config.yaml
num_hidden_layers: 9
hidden_size: 224
num_attention_heads: 4
num_key_value_heads: 4
head_dim: 64
intermediate_size: 448
vocab_size: 8192
hidden_act: "swiglu"
norm: "layernorm"
norm_place: "pre"
norm_eps: 1e-05
positions: "rope"
rope_theta: 10000.0
rope_fraction: 1.0
qk_norm: true
attn_scale: 0.125
bias: "none"
tie_word_embeddings: false
parallel_block: false
extras: ["local attention windows", "gated attention", "capped logits"]
init: "uniform"
init_std_qkv: 0.0273
init_std_o: 0.0
init_std_up: 0.0273
init_std_down: 0.0
optimizer: "muon_variant"
learning_rate: 0.00715
lr_mult_up: 0.977
beta1: 0.95
lr_head: 0.00392
warmup_steps: 92
schedule: "wsd"
decay_fraction: 0.802
decay_shape: "linear"
final_lr_fraction: 0.05
batch_tokens: [16384, 32768, 49152]
max_seq_len: 1024
doc_mask: true
train_tokens: 285400000
max_steps: 9448
dataset: "wikipedia_en"
Each number is 500 + 40 x the weight over the matrix's rms, rounded and kept within 0 to 999. Layers, rows and columns count from 0. Numbers have three digits each.

# q: layer 6 attention query, 256x224, rms 0.101, rows 255, columns 112-223
# k: layer 6 attention key, 256x224, rms 0.101, rows 255, columns 112-223
# v: layer 6 attention value, 256x224, rms 0.108, rows 192-202, columns 112-223
# o: layer 6 attention output (transposed), 256x224, rms 0.094, rows 192-202, columns 112-223
q255:417548471431510491475537404566523523491417515464515511552503453540479481440572594493586464485587495457467417452506496515477497528563502483442519523519523428464472515492457448499490514594461495471522490531538487467569517525449516466478580517506448472534538456503501432514443541498545492468505473515425551507508529495479451465550445549502
k255:483500448565445541578560523447462573412511564447535492426565553533548584540458525483478544501428495544505457562503501444447551543501495525491442488497518529461436475539525468502446535527505545496519466492485556500568494508521468512517451482507568552483510534509489539472481422486490525496507528499512512481523524500531548545493517448445
v192:618475557474514478478496516546563513447524487422486483495449440505502486543499509544517513521496527450508536528489473545443536500529475568510512413536450548489482494484553530549515501465465459503493517515462541489539451606434488535435577494437538563486489506478455423456532479489474485485505509510525511462533551455543458502489493472506
o192:561521534478542526459517520539491424495494437564517421436405479497515530473501495503473434543468562489513541489527445530431500549471475508517494524575429513476476518510447445450446525476476507464535464504472541476490473483533517457521525525412574544520447515416429506502539480508528610422515461490529535500519492564543510557516467443573
v193:487480615474511505504507474487449535435485521553487553515493465544458522506552505512509501498505470515491490572478448455512518502441552521514526568506436535494479561433479481486524465526429499542429494520460478490466503453528474492518556496499495542430522489470555496526483443500563537485516519427431499541443466397453537472486487480485
o193:483524540516499504478567553518505539413476520491493538477508504502478470531577421494443529516499506465482449481517470497480576531490518474470517619508554408563487491469485586553476432431481473506478492531487533491481531464495556473554458420484465416430550515488491429486457531528503433500565462545546515513443526458568524497491500533519
v194:549505531430464411504458402473454498489494533450554528516475467507479540555527514505480526496518517518492551509478500536536559507487486471475552477459491459542467468460475533487507523492511516481522557488512531571447514498537574511507540446441564463484416495513542443517516475557529485515582577559514456489563503505556496528442433453514
o194:502570445486420441464470516470504510475502512436489410478521558472498468511518519507484578533485496519435520508543570506523469466451496454522553504553437453509518538508434494470477472473502462493592441449471492493487551482456557528510513511452540460501494526530480500504485476470468598536546484514550545487535511486530417591470556423535
v195:474495485422467549492562450520495480510509550528538484483502505563535449535540554485496510517537460537513509436488477521485508542544545510543542445457510524493482420528513468491484516511492469500571535465476479510536539544480502516513506499509423456465420528575532517485450482567546509507417458539509463467459502515460569483548501521518
o195:526512544529489443521530493480530556494500493476508437522538520511474498520502507529529456543464483551583563544493548566534513482535505519482420571437490548499470536535500475535534459496507492423482536479502584489491499472481416474474440517528557543444513504637509531508446521440527485473505490512495485538554504476475504451532444465482
v196:518512472511430454491461484462402477541500466483457456484512522491554525560554520429491514413417477505521445429520486565476520521504484539519469481516527507490472510442484495505524494532514487476470580507505493505490435487509458492563478508511533471507483492494471572483498514494541415511580498552518492512441479450526401496526584460496
o196:536586452487506509487508465467410517562494539556402463514531480517454490572450483487470546472542525498484515531407450494602523563495500461553520582553459529550460531478493472557507474467525491537432480459535535446505467471478446479567544538499557456546488463403493539494494481494479435499549478584464508589435516503535473542509523474489
v197:570432516490522670526485495490510446487481513442494494510519508448504512547518452475538458458498531507464459511453439472481505470523586473476574511540478435530542510529506552460478557591438488551523513501557499519491571541501473467441510471555513536471452469509545458513490584481455469490468555489504546542445507489530490500510537451489
o197:468530473472517557493548527488477417399449509495520538545467539475531506427547517484567521519541512499528529560493442452550483501530463514468543503478473382549562554514475445518501529519488479504470502548559560515543498510512522524414434544466544487529526489449500450511527540471500455509478563514510480492468465509533511477516545502424
v198:515486495544469526477496550478442458462471556470534588539462587412465475553509472509479476511476491570505511494512453561519524519500537543464530508480558561470545465480519493456501420561532538424514539511525489456512501491529515535529516498511486451454509440448482467450497512509529511547539498417486565558514484494544540516521419464546
o198:436525484492490479527501486551516472461460478565505564572481475489388458431372463492507473449582472495541586484431500480543523490532522522530524520523517457492489481414477554466527456440492504528520482507533551509562522449449526473507490490514533555489501487401477525428476544536490524468500486504530534482556488499469536506500521517463
v199:537495537451475504544488419547511501478547403555517573453449554528509416549546518537506529453464513560511460528488590478459455468546509546532449478451543506535452531537451528514465471466507503508513472496483483433545479522551525539452494475500402528508470428478455520535433456518465482463488468412498489505549585485432450568497483576535
o199:524464516468541447468465431524489503588445527554558520465436450563491511544507526565498542499475554432479485557459520516523460448529537497497484536463509559560417420483455471541499507467507453461577514506541481521524558463460545520440523542542424510477511523535531480511435433549415454544527481462534471477564543510456531517570414539508
v200:449500514486582515492501444466548510466453510476480519570521481541543604555525524508526451506530496495465513461494561522554473524466473498495443556562456509465510505502564436536529439501438490475423548543498470551458510497450510486520502497477505579509448462546463457555589569489530435442587458510482549526525506445538559518497514521535
o200:527462428559490501519499478480475548407539531509488476498495462507510500511492457523560538444514471454476512512432405560477464526540509498494415513538531530455489508492494450524549461515464496485510459500448500537446525548501498495507494489538479564499563445517486483487491546467537522515550467553458509544484530498498509542414452525459
v201:498449462460516544503542499536523547457482477510514574548516474509474489423469462456484476472546507545516456515489534508572566484440486535506490520460503454508549510605506534557552494466491477522528555498498455443486529529435495516502452523478479529512523517448509524535470519537482532446538504566440489515533546513464444565502515530500
o201:498501467495495587488447502558449488504500512433510574518435424498510498451457505492552465491545502484481400456488489593492504510449498469442483542464498440442565424472539548513474491462512557523560477452491466539493565453483496488526506511535481554539504515508533437535491456470510495464523487553466531546507542488397507471394450482520
v202:450505491510481532437509531468536504496475526450553454529482533392550489446480459548563530599531494503568517501451546450504559452411488457537517495500529526479512495498493502506465426558612477518511536573523569494458507499516504544448536528509443496470523534459504453464493531525468436503474552556505513580531527511471504517509489591439
o202:513446510466517520523527516477418481476575500474512512478555546435529478485547484553569543572502433488543550500493533443417454527431511471515496514498516472430515453492516465508541469516531524383567437478507514462475499462530466509481506487539500493535452458477521455503426506473429512515456553459552558529544530484491519491582479568493